config.yaml
n_layer: 15
d_model: 256
n_head: 8
n_kv_head: 4
head_dim: 64
d_mlp: 384
vocab_size: 8192
activation: "swiglu"
norm: "rmsnorm"
norm_place: "pre"
norm_eps: 1e-06
positions: "rope"
rope_base: 1000000.0
rope_fraction: 1.0
qk_norm: false
attn_scale: 0.125
bias: "none"
tie_embeddings: false
parallel_block: false
extras: ["capped logits"]
init: "normal"
init_std_qkv: 0.0193
init_std_o: 0.0
init_std_up: 0.0193
init_std_down: 0.0
optimizer: "soap_variant"
lr: 0.00371
beta1: 0.95
beta2: 0.95
weight_decay: 0.24
lr_head: 0.00516
grad_clip: 0.5
warmup_steps: 200
schedule: "cos"
final_lr_fraction: 0.0
batch_tokens: 65536
seq_len: 512
doc_mask: true
train_tokens: 260600000
steps: 3977
dataset: "wikipedia_en"
Each number is 128 + 32 x the weight over its row's rms, rounded and kept within 0 to 255. Layers, rows and columns count from 0. The size above them is the row's rms in percent of the matrix's.

# layer 7 MLP gate, 384x256, rms 0.0818, rows 203-237, columns 64-127
size [102 113  97  99 102 103 100 100 101 102 104 100 100 105 103  94  93 106  95  91  97 105  97  97  95  98 102 100  97 101 100  96  98  98  84]
[[126 154 143 141 104 210  75 173 154 101 171 104  98 183 105 161 130  74 134  75 152  76  97 187 102 138 102 128 162 167 142 116 162  74 117  77 160  70 158 163 130 128  80 170 141 130 149 119 103 156  70 125 127 186 134 216 112 122 108 131  89 108 109 143]
 [ 68 128 127 140 106 131 135 195 163 125 127 196 118 123 166 171  88  92  72 135 116  92  87 166  68 168 101  88 147  92 150  96  88  66 143 145 123 144 115 158 127  63 107 151 170 102 118 137 158 131  98 102 101 146 149 152 193 110  97 110  95 158 133 191]
 [178  77 162  83 116 105  76 119 129 129 181 146 138 163 155  99 166  70 112 159 116 131  95 170 113  87 144  90 124 105 103  97 125 128 167 110  86 105 151 101 163 158 180 173 135  85 159 171 147 103 117 142 104 118  87 132  86  91  87 175 140 101 164 188]
 [159 101 108 143 125 152 118 120 103 152 136 133 102 117 110 152 138 152 164 121 104 122 177  82 111 197 139 176  89 178 141  70 131 164 149  90 172  73 126 148 144 129  93 106 115 129 125  66  50 120 102 144  98 140 127  70 131 158 113 182 127 106 159 171]
 [134 182 111 147 134 101  65  81  99  87 130 116 119 134 217  81 100 200 145 146  96 115 133 157 172 180 122 120 115 143  67  83  72 143 180 146 138 141 169 151  93 126 133 144 136 117 141  78 134  99 128  84 163 168 123 172 141  88  32 138 124 136 139 134]
 [ 87 185 155 163  82  99 134 143  88 126  85 134 175 196 167 167 154 141  88  97  88 130 156 159 117 156 116 137  80 135 118  80 159 132  90 145 113 117 162 116 139 110  78  78  69 102  85 187 118 110  83 137  95 129 150 126  55 149 115 131 126 119 125 153]
 [ 88 183 164  75  69 100 126 167 127 157 214 115 112 125 136 155 133  79 182 102 177 143 106 139 133  80 112 120 142 172  60 111 155 130 127 148 107 129  71 157 136 104 165 109 142 182 161  85 155 143 159  96 105 113 109 136 161 114 116  80 113 152 159 155]
 [ 65 114  98 128  84 152  87 120  93 172 178 159 185 168 142 106 129  87 129  63 123 120 165 112  84 116  67 100 118 151 130 125 197 126  77 156 106 113 155 108 153 139 106 181 100 161 141 135 148 165 122 157 136 116 139 141 127 153  88  78 111  60 137 201]
 [107 131 100 116 135 169 133 165 151 126 185 129 156  58 174 146 112 117  88 160 183 158 137 125 131 121  97  95  99 105 158 190 109 115  68  22 183 138 131  89  81  71  73 169  85 142 118 101 186 109 130 109 112 138  80  99 102 130  95  73  94 120 120 106]
 [177 125 123 147 108 212 131 148 176 134 118 155 159  97 119  98 123 117 102 118 154 108  80 149 185 175 106 120 183 116 166 159 128 162 148 105 106 117 135 137  94 138  65 169 134 146 159 152 155  97 113 156 166  86  59 173 170 194 146 100 111 160 133  86]
 [ 89 144 144 146 113 115 102 167 108  87 123 109 125 179 127 155 151 170 155  94 102 150 173 118 167 107 160  82 147 175 145 108  54 112 177 122 126 132  91 132 155 128 109 141 144  99 175 177 104 159  87  91 165 103 101  90 139 188 138 172 107  94 140  69]
 [146  73 130 127 180 153  64 148 207 165 107  89  92 101  94 126 133 172 135 150 114  60  92 108 116 120 131 131  52 172 159 158 123 133 169 128 143 197 184  79 129 120 101 105 168 130 142  88  85 101 126 100 125 121  90 109 180 194 141 167 156 157 142 153]
 [ 68 127  79 103 133 153  74 143 120 172 124  85 133  70 153 155 150 116 135  90 168 161 156 167 112 103 125 162 152  50 111 152 132 202 153 114 131 118 104 145  89 160 106 149 105 159 106 160 128 155  85 181  45 116 126 145  96  65 170 125  90 158 117 182]
 [135 122  72 153  99 167 111 118 144 134 161 121  74 131 108 108 115 190 103 141 127 142 143 155 151 135 125 202 128 172 168 127 132 115 144  92 120  80 158 174  87 137  98 131 184 118 173 135 108 100 145  56 113  90  82 153 133 158 136 111  70 173 136  91]
 [132 111 129 109 140 131 104 155 131 135 117 130 148 131 161  94  95 129  81 107 105 122 132  86 188 119  58  43 132 105 113 115 128 178 109 121 101  68 155  83  67 143 121 219 138  84 158 135 143  61 137 158 129  82 154  98 170 170  64  92 111 119 149 135]
 [ 91  99 114 138 111 129 125 129 122 117 161 120 111  92 102 159 151 152 123 128 102 163  98 124 114 130 117 161 106 159 130 101 143  94 119 150 140  90 168 186 116  98 137 100 188 162 124 113 105 131 120 145 110 170 125 165  80 107 141 131 142 117 110 152]
 [138 111 192  97 102 100 112 121  99  94 147 124  43 201 147 118 155 103  80 101  88 139 146 119 115  84 141 148 165 134 179 142 207 113 114  98  95  92 124 179 125 143 149 161 134 136 134 163 132 114  94  81 166  68  63 123  98  79 153 137 117 116 130 109]
 [104 133 129 145 148  99 116  77 144 153 148 135 160 133 156  87 117 157 185 126 120 112 114 128 109 134 176 107  76 152 138 113 109 137 100 107 109  71 129 121 144 181 147  65 120 218 201 117 137 131 133 112 155 160 153  70 155 113 130 132  59 158 147 128]
 [116 101  80 167 108 159 124  92 143  94 123  80 193 167 117 118 139  96 155 122 173 131  78 106 200 128 126  88 188 117 114 156  91 148 195 149  86 180  89 130 184  53 161 123 106 147  83  80 155  87 157  53 110 132 105 145 173 113  60 119 113 196 171 143]
 [140 165  67 155 157  77 162 104 134 111 157 110 159 103 116 136  90 126 148 110 154  49 103 177 126 105 175  92 129  63 137  75  98  99 139 149 129 150 154 109  92 108 101 129 184  61 160 134 175 148  87 162 101 120 115 161 170 122 153 122 124 197 217 122]
 [115 107 125 148 162  67 164 129 136 141  88 133  94 166 102 136 195 111  82 168 163 167 127 104  83 168 154 113  83  80 143 136 147 109 186 163 127 150 163 101 117 103  86 134 104 164 122 143  98 150 176 153 139  88  76 182 160 117 126 169 106 157 178 101]
 [131 138 129 129  82 173 169 149 118  93 171 116 183 127  91 118 109  85 168 146 152  90 146  45 161 163 159 103  75 102 107 108 102 106 167 110 154 111 136 163 143 106  57 123 115 196 144  87 134 124 158  61 174 197 110 116 174  94 117 142 121 111 179 162]
 [ 93 190  73 152 126 145 122  90 130 140 128 103 130 132 137 131 120 158 100 130 108 118 144  78 164 120 117 165 198 113 139 124 176 168  85 148 108 110 127 120 111 127 138 153  93 128 139 118 125  90 172 183 157 136  49 179 124 121 103  82 139 118 116 177]
 [144 115 153 156 152 153 140  82 184 194 122 153 127 116 169 121 151 169 136 136 122  95 142 169 101 135 161  97 137 133 124 105 135 141 117 127 136 144 122 142  87  61  99 134 133  61 104 147  57  50 151  90 147 106 110 146 147 129 129 110  62 113 107  60]
 [116 141 135 147 163  92 160  96 134 118 107 130 160 117 144 152 159 170 126  97 183  82  91 132 128 103 133 133  77  80 120 180 126 147 102 101 109 145 111 128 130 148  89 125 149  97 130 166 114 135 149 108 112  93 118 147 222 186  98 133 128 155 162 111]
 [115 107  91 149  70 106 170 125  99 164 104 161 120 163 170 141 150 104 179 185 113 168 120 155 140 151 122 121 110 103 109 145  58  97 144 160 100 155 132 122 111  68 123 199 158 127 119 105 167 168 171 152 104  99 121 134 125 127 118 135  99 141 115 122]
 [130 142 109  87 156 195 142 111 140 130 144 104 130 140  93 163 137 139 117 194 116 113  96 150 117 129 102 186  89 113 122 107 137 100 142 138  62 108 155 140 129 108 127 141 114 143 108 207 155 185 114 137 102 172 143 146 143 176 142  81  77 157 129 164]
 [158 136 174 115 124 157 127 167 113 145  93 124 133 143 129 161 100  84 110 125 156 160  88 150 109 122 128  84 105 145  81 107 136 173 143 141 123 155 142 143 154 175  75 123 115  68 150  78  62 163 173 147 119 114 118 112 147 120 120 123 155 132 119 123]
 [147 168  57  66 149 123 128 142  69  71 188 137 175 198 176 156 156 126  81  82 137 138 118 115 156  84 121 147 156 107 130 135 144  88 157 138 121 123 136  69  88 146 101 148  77 137 148 137 122 206 141 108 119 111 144 171 137 156 100 102 134 122 132  75]
 [ 84  99 200 111 144 130 132 153 193 148 128 142 106 127 144 156 109 142 112 159 140 140 125 103 113 116 143  64 104  99 110  93 121 145 153 106 108  98 112 103 136  85 116 171 101 106 164 140 136  71 130 111  92 110 126 170 180 143 127 125 115 143  59  95]
 [122 170 159  85 130 125 145 152 126 122  88 134 137 127 149 146 118 163 136 152 135 114 127  71  88  89 141 186 133 185 147 118 128 123 121 157 163 156 141 116 156  71 187 138 130 168 166 146  82 114 138  71 108 147  87 166 130 132 189 103  78 173 165 118]
 [117 141 154 132 168 118 156 124 215 130 135 101  94 112 125 156 139  73 162 140 135 105  53  75 103  93 191 106 109 164 142 159 115 129 116 191  69 174  85 136 150 123 161 127 126 191  78 114 169 104  98 150 127  79 128 130 127 101  79 171 147  44 129 146]
 [149 130 120 106 224 135 153 111 134 117  96 155 100 162  94  98 149 138  63 169 148 156 136 116 147  66 109 125 105 163 125  82 109  93 106 125 128 122  67 102 139 127 105 193 152 122 138 116 127  96 166  70  67 153 115 128 146  63 134 102 156 159 127  99]
 [109 115 147 110 161 203 126 139 134  85  66 141 138 143 109  88  96 109 140 121 134 190 131 115 159 132 122 102 119 136 157 117 171  65  82 129  92 132 115 213  99  72 139 190 106 155  95 189 170 174 151 160 141 120  86 113 156 113 177 158 135 140 139 111]
 [102 104 113 169 143  79 107 149 118 143 130 167 102 147 117 124  77 148 193 127 198 157 117  90  95 140 148 141 139 103 164 104 145 116 134 119 169 168 143 108  43 106 134 143 163 150 142 117 124  86 117 137 118 118  79  73 167 144 132 123  74 148 136 171]]
# layer 7 MLP up, 384x256, rms 0.0794, rows 203-237, columns 64-127
size [102 107 106  97 101 107  94  98  96 104 102  93  96 104  97  93  98 102  91 109  93 104  93  99  90  99  96 104 100 101 100 100  99  89  92]
[[146  76 169  79 183 142 140 174 169 144  93 110 159 106 124 124 112 164 177 142 122 167 109 108 130 112 118 160  88 137 139 140 134 114 129 125 137 221  97 119  74  99 158 115 160 114 110 165 146 125 191 103 104 125 136  90 161 140 105 143  92 156 150 114]
 [139 129 111 151 143  87 128 117 152 175 124 134 183 105 165  85 208 153 109 110  94 154  83 143 159 150 106 212 203 127 149 163 124 143 166 169  73 149 102 135  50  54  94 162  90 166 126 148 120 169 151 103 115 162  97 142 118 124 121 133 167 148 141 134]
 [106 144 117 115 161 153 138 141 106  88  79 156 127  66  86 128  74 184 136 126 159 141  90 104 132 127 129 186 145 111 191 115 112 133 118 147  85 112 104  93  83 130  82 139 124 160 121 122 107  95 108 167  98 132 130 100 125 107 125 110 144 153 177  94]
 [141 131  88 176 142 123  80 142 106  88 141 114  94 172 107 144 128 164 120  76 167 127 132  81 114 114 131 192 106 168 117 130 117 145 107  88 160 134  63 132  98 131 133 123 169 103 115 174 100 101 144  66 161 121 143 118 112 113 107 141 151 115 152 108]
 [153 152 116 142  38 137 112 164 132 165 183 159 134 164 163 102  80 136  45 112 135 124 135 143 119 148 124 138 112 118 150 187 138 105 149  69 174  89 138  56 166 156 145 158 121  81 106  92 157 118 121 132 168 122 154 123 125  97 141  73 149 112 123 129]
 [161 144 108 114 113 172  73 112 108 158 175  88  92 102 141 144 109 106 164 174  85 121 151 119 148 141 109 100 131 128 142 144 107 158 160 106  96 136 106 115 180  91 175 141 121 177  99 109 147 126 124 128 121 161 171 154 157 107 113 111 122 156 112 112]
 [145 152 139  92  97  78 112 111 140  90  97 121 144  96  25 103 109 198 127 184 147 129 154 125 142  91 134 100  97 185 172 172 167 135  76 149  94 138  86  99 152 144  88 123 136  88 163 169 137 157 119 116 140 201 125  94 158 164  82 106 103 153 109 117]
 [115 141 102 159 161 221 131 175 128 102 137 115 165 154 120 108 139 101 137 119 163 145 154 113 118 124  70 141  78 109 151 132 116 132 118 118 118 228 146 124 156  79 154 132 130 156 170  94  92 153 136 149 151 128 154 140 140 140  96 164 159 115 135 118]
 [161 125 122 155 149 139 186 139 179 212 134 118 133 167 160 135 127  95 119 141 134 100 121 136 125 125 104 118 114  79 125 159 159  99 136 110 116 138 158 177 152 120 155 137 149  89 149 172 150 128 108  90 156  76 117  94 113 120 164 117 102 101  86 120]
 [116 136 121 146 159  94  98 100 126 162 160 132 128 143 158  54 122 178 136 130 116 165 163 121 156 174 191 106 130 145 185 177  72 123 155 109  99 134 106 133 147 131  74 131 118 101 169 128 123 143 128 150 138 132 123 124 126 105 129 132 170 144 103  86]
 [ 75 106 148 145 127 117 137 129 108 184 116 218 155  83 134 113 103 150 192 113 145 148 176 134  80 147 136  94 110 139 167 102  88 142 137  90 178 134  86 110  78 172 126 102 200 120  98 125 152 144 183  88 196 159  66 174 138 164 116 133 116 127 104 151]
 [135 155 133 125 127  78 158 134 169 110 118 117 145 140 163 207 141 138  90 117 150  70  87 122 107 118 118 187 128  84 194 122 196 121 101 179 116  82 165 106 109 158 112 114  68 155  92 111 147 208 138  89 132 147  78 114 127 154 149 109 136 123 137 130]
 [163 154 115 136  62 142 112 176 124  97 128 119 113 128 131 160 118  83 186 148  84 115 135 143 122 143 128 144 176 111 151 137  83 102 194  95 164 187  33 110 142 112 121 138 133 108 160 128 121 122 130 116 133 175  91 118 189  89 139  85 119 126 125 112]
 [121  98  99 135 152  83 112 127 102 141 111 139 149 119 171 145  80 103 107 148  76 171 129 105 140 191 171  97 149 104  66 137 128 141 104 169  65 105 151 148 120 146  91  96  84 135 150 150 159 116 143 160  70 116 107 142 128 117  93  85  95  47 118  85]
 [171 122 110 145 118 201 141 123 125 139  76 104 117 155 190 141 151 117  99 101 157 128 158  75  48 160 120 122  79  93 145 149 132  93 147 123 146 174 157 103 173  97 155 116 177 132  98  93  59 112 153 113  93 170 115 102 122 138 115 178 168 133 146 120]
 [ 88 110 162 140 164  76  91 181 141 139 149 154 168 107 152 149  99 147  91 165 171 142 102  96  65 128 206 139 131  79 126  82 176  94 112 123 112 181 121 121 100 193 117  81 111 128 136 158 158 146 109 160 138 138 125  85 136 119  99 129 116 161 115 101]
 [127 145 112 111 155 123 119 128 119  92 113 101 140 130 131 152 190 130 111 107 138  98 201  12 107 127 181 133 160 133 108 128 107 170 146  85 182 109  96  80  77 123 133  64 133 149 136 155 145 176 135 120 181 135 138  76 142  86  79 153 152 157 152 126]
 [120  61  96 106 162 117 109  91 142 143 174 120 101 118 109 118 114  39 133 172 117 128 148 128 100 138 113 116 148 165 142 131 107 152 108 114 118 118 109 134 148 190 161 123 143 142 152 114 177  93 140 156 113 107 130 106 104 165  52 162 141 133 174 174]
 [110 166 146 162 107 111 106 126  89 193 131 112 159 130 113  80 102 133 127 180 105 156 120 117 127 161 144 187  97 192 143 111  28  87  90 148 172  59 168 130 126 130 153 122 105 123 146 175 134  77 130 121 156  82 139 102 137 175 136 162 122 121  96 125]
 [140 113 121  65 127 142 166 144 136 186 116 159 120  84  47 190 197 144 117 125 144 149 104 139 138 188  75 137 113 182 190 119 161 157 142 157 148 122 118 101 139  69 146 110  30 135 156  80 102  83 220  75 130 133 121  98 120 141 117 129  79  54 101 117]
 [ 90 107 123  69 120  99 158 121 169 115 176 128  85 110 112 110 170 155 118 148  81 126 183 146 114 131 163 110  57  76 170  90 160 116 138  96 159 115 126 128 104  96 164 116 152 120 115 134 155 191  86 120 146  95 140 126 110  84 112 179  81 162 126 185]
 [149 152 131  88 182 122 129 186  50 167 147 137 177  54 133 113  71 149 164  89 124 111 113  90 155  90 106  86 112  97 107 127 161 175 159  94  82 126 128 140 152  76 165 137 159 155 142  63 169 156 108  97 142  89 144 144 115 160 141 140 109 207 108 124]
 [160  81  96  90 142 139  77 133 150 187  80 168 144  81  98 113 119 119 143  89 188 109  97 106 152 124 174 136  77 129 177 166 190 122 109 201  79  82 131 133 118 181 193 102  66 159 206 111 150 126  57 167  71 131 100  92 174  88 179  85  98  87 154 146]
 [134  91 148 122 187  60 111 165  97 142 161 122 110 146  95 104 166 144 106 139  86 140 145 105 126 162 116 112  85  62 115 142 142 142 100 140  91 126 206 142 153 110  83 159 121  93  68 142 128  93 143 115  77 126 137  75  72 166 100  89 167 158 107  97]
 [158  97 141  85 171 115  97 127 199 119 158 192  97 154 121  55 111  60 151 178 137  61 166 111 119 160 133 131 121 169  93 140 125  85 131 185 138 191 115 140 151  92 134 133 123 163 141 106 114 195 123 102 148  57 125 136 164 185 133 136 132 167 139 174]
 [ 95  66 111 143  82  86 173 133 123 149  99 147 121 234 147 165 136  92 136 190 122 148 169 115 105 113 134 140 106 162 135 103 106 143 162 134 140 100 128 144 123 124 157 169 105 121 191 118 171 118 112  89 123  70 105 170 119 146 166 129 131 133 135 129]
 [139 130  80  93 163 111 134 110 144 103 113 131 124 153  99 140 121 166 144 137 137 176 165 159  84 120 161 183 118 140  53  75  54 151 119 177 146 103 142  97 114  84 128  54 122 128 110 147 171 159  96 169  93 170  96 112  91 119 194  75 102 151 154  98]
 [ 91  86  83  87  58  63 156 117 160 142 105 110  93 113 162 138 139  98 107  98  96  86 132 117 152 156  77 124 184 152 131 109 120 121 177  95 150 123 121 140  97 113 129 121 108 146 134  93 163 186 108 168 157  87 144 119 107 148  20  91 130 122  96 147]
 [118 118 100 139 122  63 161 104 129  99  67 124 174 112 137 159 121 150  63 148 138 116 151 115 138 175 160  83 138 163 165 156  86 214 129 118  83 123 119  89 141 122 105 135 187  87 120 131 178 117 125 128 148 128 144  85 121  74 112  89  58 131 127 139]
 [ 85 138 148  73 104 106 117  98 134 150 104  92  84 174 148 102 242 121 132  76  94 134  92 106 107 134 161 149 124 144 167  84 163 104 123 135 184 141 140 120 122 123 125  72 136 145  64 101 108 132 126 116 120 102 106 114 121 101  58 162 136 162  96  98]
 [142 136  97 106  91 132 170 130 104 125  82 104 139 160 165 131 193 123 146 104  89 167 161 126 137 121 118 110 102 152  47 110 160 102 102 139 151 180 113 140 153 104 124  72  98 146 146 101 167 181 103 140 172 121  69 133  81 126 181 106  92  96 141 124]
 [132 167 181 150 138 133 144 137 119  87 100 164 133 155 124 127 128 138 127 140 105 116 131 135 115 193 135 122 142  61  76 108 159 130 149  89 171 100  90 129 165 125 179 121 149 133 119 141 109 138 122 129 167 162  87 126 103 127 151  53  94 146  97 111]
 [155  77 138 121  80 120  77 193  96 149  98  79 120 132 164 167 150  96 120 144 144  75  75 112 157 146 141 186 120 133 120  98 151 150 104 144 126 164 116 153 112 148 150 111 154  95 159 163  76 161 105 118 168 130 151 149 165 157 170  99 111 153 137 136]
 [ 87  48 185 159 141 141  76 142 102 136 109 172 101 115 137 115 164 168 140 139 141 133 132 121 100 120 135 143 137 226 197 161 114 141 121 134 110 169 114 112 126 166 147 160  98  87 100 178 116  80 141 146 144  94 166 140  49 116 103 149 109 154 101 119]
 [131 133 154 179 125 153  59  34 153 146  88 143  83  58  60 146 113  99 104 206  78  55 106  98  90 113 152 139 106 109  91 148 106 138 154  74 128 111 119 138 122 109 102 142  92 148  54 161 118 102 118 104 137 168 119  94  63 104 108 168 177 124 132 178]]
# layer 7 MLP down (transposed), 384x256, rms 0.0753, rows 203-237, columns 64-127
size [103 108 100  99  98 100  98  99 102 100 108  98  98 108 103  98  99 100  96  75  96 101  99 102  93 102 102 102  98 104  96 102 100  96 104]
[[159 163 164 122 121 112 153 105  85 128 121 195 161 125 118 157 172 162 108 152 139 175 127 185 167 123 116 111 133 127 125 136 154 109 187 101 105 155 126 111  87 118 147 129 125 115 102 153 164  76 140  70 128 138 154 113 150 111 125 111 159 141 112 111]
 [113 108 160  74 119 101 125  64 119 116 179 117 121 152 138 105 140 142 157 110 114 131  67 144 134  77 135 175 132 106 133  83 106 137 130 146 133 156 123 176 131 169  98 178  93 112 147  94 166  87 154 143 131 129 201  59 113 197 111 124 117 138 124 175]
 [108 138  46 131 170  82 131 108 137 156 130 138 146 130  67 126 186 176 114 152 130 150  98 161 126  86 117 167 152 198 152 106 157 168 110 130 159 162  87 125 140 163 155 151  80 133 139 111 120 102  99 160 105 122 118  95 119 127 134 124 179 104 178 104]
 [193 156 130 160 140 120  70 131 177 119 143  85 142 109 118  64  74 157 161  98 126 104 164 103  18 145 137  98 152 200 135 149 143 155 124 100 138 101 102  98 111 153 183 127 152 116  93 195  60 143  97 137 154 163  94 124 116 145 169 124 181 115 162 170]
 [113 178 108 184 168 108 135  92 162 118 120 130 120 110 109 193 115 114 127 144 188  87 128 125 118 120 141 147 152 124 143 124 147 120 133 147 122  78  91 168 121  59 146 125 146 180 126 101  80 119 121 135  97  96 129 168 135 128  89 126 156 190 149 125]
 [ 81 164 163 146 129 128 100 125 148  84 147  87 147 127 132 182 120 167  93  84 100 213 113 125 135 152 193 121 156  72 143  94 141  97 137 139 134 100 103 159 154 167 137 174 159 104  91 118 113 147 119  98 125 153 151 106 110 116 126  97 199 109 146 144]
 [146 142 161 109 134 156 159 109 153 152 141 122 176  89 149 190 191 122 123 173 147  84 171 155 130  95 117 174 156 131 155 100 152 162 156 154 204 137 136 186  49 141 108  77 120 121 211 160 159  46 108  97  90 116  77 149 152 176 146  85  67 102 136 151]
 [ 83 115 168 122 130 126 129 140 114 197 137 199 199 173 131 113  70  91 114 140 102  66 132 179 147 139  97 126 104 188 155 141 114 138  91 124  77 125 191  91 133 184 109  84 133 131 111 147 136 199  71 112 155 130 166 134 137 155  93  78 126 142  91 167]
 [155 170 196 126  83 144 110 125  96 113  58 137 120 133 140 151 118 165 181 124 151 104 127 138 161 147 109 113 165 134  99 159  82 173 103 144 137 140 166  90 185  77 169 146 117 144 168 137 100 192 122 153 164 168 164 128 173 135 109 154 107 187 151 103]
 [160 126 114 148 130 168 167 112 162  91  74 154  99  85 140 143 103 126 140 150 147  81 149 156 117 147 122 114 191  97 116 112  71 106 172 156 173 122 144 122 143  92  94 160 180 182 133 115 123 108 142  90 160 153 122 128 169 155 110 116 132 117  94 116]
 [ 77 111 130 127  70 125 136  84 124 170 163 149  98  91 134  95  68 123 146 165 112 131 135 104 134 154 169  50 132  94  59 155 123 152 128  89 105 173 138 122 106  87 109 151 140 124 143 113 137 166 153 187 178 164 155 150 145 200 100 177 154  91 110 122]
 [102 154  98 175 197 155 110 122 104 166 144  96 159 101 134 197 109 134 161 136 137 104 107 181 139  56 106 162 113 162 167 120 152 144  87 130 168  51  80 195  89 130  60 133  95 101  88 115  96 140 119 128 121 142 150 119 102 104 109 142  87 138 139 136]
 [167 133 122 176 137  75 115 154  85 108  84 109 166 122  70 101 144 107  94 109 148  97 149 113  93 182 113  98 106 149 136 176  63 126 113 116 139 109 168  94 124 111 137 142 102  98  83  91  96 167 103 131 141  89 215 168 138 177  87 130 122 154  99 146]
 [105 131 171 107 121 120  56 185 101 119 116 162 109 147  66 127  95 140  86 123 130  73 129 125 117 137 112 170  84 203 161 126  88 131  52  98 112 153 124 169 124 116 117 147 190 100 128 103 149 137 169 111 140 114 130 145  79  90 157 159 139 169 136 154]
 [172 178 101 155 137 107 133 110 100 138 150 185 144 101 122 107  97 112 133 192 126 151 125 151 131 128  85  98 117  91 152 205 128 119 110 119 187 131 110 150 111  76 161  99 141 153 107 138 161 161 116 117 114 155 132 144 131  99 203 143  68 111  86 128]
 [ 78 167 104 112 113  81 157 136 115 141 191 117 125  85 147 130 149 114  91  68 111 153  90 159 117 103 148 121  71  79 103  97 135 107 170 159  96 138  40 133 106 114  64 119 191 147  89 110 104  92 194 109 151 161 163 142 141 177 126 141 186 142 103 145]
 [133 147  74 123 105  85 141 162 131 116  88 109 132 115 171 121  73 155 142 115  65 122  94 128  82 165 139 116 117 106 133 140 124 159 128  71 109 114 132  85  84 143 157 105 118 123 158 118 118 168 154 111  95  77 114  80 136 142 182  75 139 180 126 133]
 [120  97 142 157 142  87  94 125 128 132  99 129 133  85 159 109 156 169 151  92 129 125 142 138 136 154 179 101 145 178 120 121  72 135 185 120 115 129  90 168 204 125 135 114  96 176 153 125 143 158 116  95 122 115 173 124 103  89 169 112 155 150 146  98]
 [129 158 163 135 103 205  59 129 116  64 120 124 133 128  66 137 119 177 120 165 184 124 131 104  98 127  97 107  78 163 190 100 160 127 135  89 126 206 144 122 135  80 174 107 146 147 107  99 152 132 107 136 130 138  90 113  56  97 134 151 190 192 136 190]
 [139 168 107  88 115 133 136 157 129 132 131  80 134  96 113 166 179 143 124 198 103  90 124 106 149 131 123  91 146 160 182 132 153 176 143  86 118 115 128  65 145 135 120 104 130  97 139 143 155 122 147  87 109 118 123 135 163 136 133  73  98 134 105 156]
 [170  90 125 153 159 100 143 138 190 104  92 135 155  43  65 143 101 117 147 115 138 117 104 172 130  53 118 193  94 124 187  86  99 108 148 143 123 122 121 174 117 123 144 116 150 194 122  79 122 160 173 160 178 131  81 128 180  95 126 121 139 103 188 112]
 [177 110 156 126  56 101 123 110  90 157 111 131 111 126 132 181 102 135 103 151 121 140 111 125 142 106 125 170 155 117 104  76 155 159 141  94 176 135 177 177 134 136 154 179 140 137 148 113  60 162 150 121 107 153 165 211 176 121 112 196  92 104  96 119]
 [153 154 186  88  93  68 163 148 167 105  80 120 156 110 143 143 102 127 112 232 115 143 143 112 186 139 134  71 173 137 125  90 119 178 174 156 171 142  91 131  93 152  89 159 136 121 119 120 167 127 125  86 100 139 121  41   7 166 126 154 134 133 117 130]
 [118 124 128 178 118  86 125 179  83 126  88 118  89  92 124 160  99  79  96 166 117  93 129  89 158 137 142 131  99 129 132 160  94 118 147 133 181 135 194 118 125 111 122 117 105 154 140 140 166  87 144  99 157 145 143  85 126 151 147  90 139 148 163 155]
 [170 134 155 143 155 116 137 141 125 154 180 114 135 106 160 160 117  84 183 139 148 122 127 113  89 119 176  74 151 158 122  67 136 139 133  59 116 130 132 153 132 106 126 123 211 102 150 101  86 186 162 135  88 142 132  95 119 137 103 162 107 124  80 121]
 [137 111 159 166 169 150 181 122  74  99  93  92 143 148 102 141 143 145 136 167 159 138 147 128 127 111  91 157 123 152 133 103 127 120 130 179 107 179 154  98 125 167 157  79 143  95 118 160 113  87  82 110 160 160 142 156 107  80 153 122 138 140 118 138]
 [112 144 161 137 102 166 195 115 122 155 175  89 133 112 138  63 121 149 155 156  86 179 138 127 129  81 119 107 131 104  93 138 104 180 168 119 118  91 105  93  96 115 118 149  83  98 177 177 120 169 191 154 129 174 174 124 127 173 125 140  83 168 156 186]
 [162 143 146  70  76 135  99 135 170  62  70 178 111 141 132  64 184  71 137 222 153 127 123 185 124 140 139  90 153 104 177 198 117 148 140 134 166 133 128  92 124 115 138 101 158  94 124 187 161  68 121 129 141 166 152 104  94 100 133 136 130 177 169  95]
 [133 115 144 121 150 182  98 159 144 151 160 104  94 100  88 112 105  95 154 170  42 134 123  72 132  67 107  71 105 205 171 166 152 126 117 122 116 113 125 143 152 126  62 151 104 101  76 158 114 135 140 126 167 151 168 116  77 163 113 156 173  98 111 113]
 [184 124 103 146  99 130 128 114  98 101  85  96 155 156 146  87 120 158 109  99 101  81 149 119 171 105 159 103 102 114 130  98 115 108 155 106 131 139 111 185 124 111  93  95 142 158  93 112 125 167  90 100 153 116 130 123  96 100 146 149 175 149 160  83]
 [185  92 143 151 102 153  83  94 159  90 174 100 118 131 119 108  98 116 183 113 100 150  95 117 146 105 123  92 114 206 101 159  61  52 104 126 116 169 136 122 160 158 134 116 107 103 131 103 162 115 123 120 140 116 118 168  74 151 148  82 124 100  92 160]
 [ 92 118 111 110 101 133 100 193 121 153 203  69 136 142  70 138  70 153 154 151 101 125  96 135 164 138 125 157 166  69 127 138 100 119 110  95 113 145 109 117 175  97 105 132 154  16 122 182 121 123 213 185 155 125 122 108 127 144 152  35 109  93 174 176]
 [144  97  91 145 118 160 150 117  80 121 125 114 177 132 148 154 214 130  95 154 133  87 148 118 120 136 146  99 132  77  87 114  82  80 106 170 120 151  87 174 162 104 174 167 122 123  93 136 108 133 114 115 148 155 115 170 130 178 118 104 157 132 160  71]
 [116 102 107 141 169 136 148 160 100  72  80 162  82 101 146 128 129 168 127 127 151 109  78 121 128  71 119 142 133 107  93 140  50 163 154 138  94 122 147 145 165 136 105 159 138 133 116  93 127 131 148 112 143 140 171 178  94 146 175 134 137 128 127  81]
 [127 129 157 121 120  89 148 135 186 111 189 130 184 154 112 141  71 182 210  93 138 153 125 175 144 128 118 126 154 178 158  88 147  86 124 147 128 167 120 135 126  83 154 140 177 124 161  62 129 153  71 129 110  91 204 202  89 172 130  48 130 147  96 131]]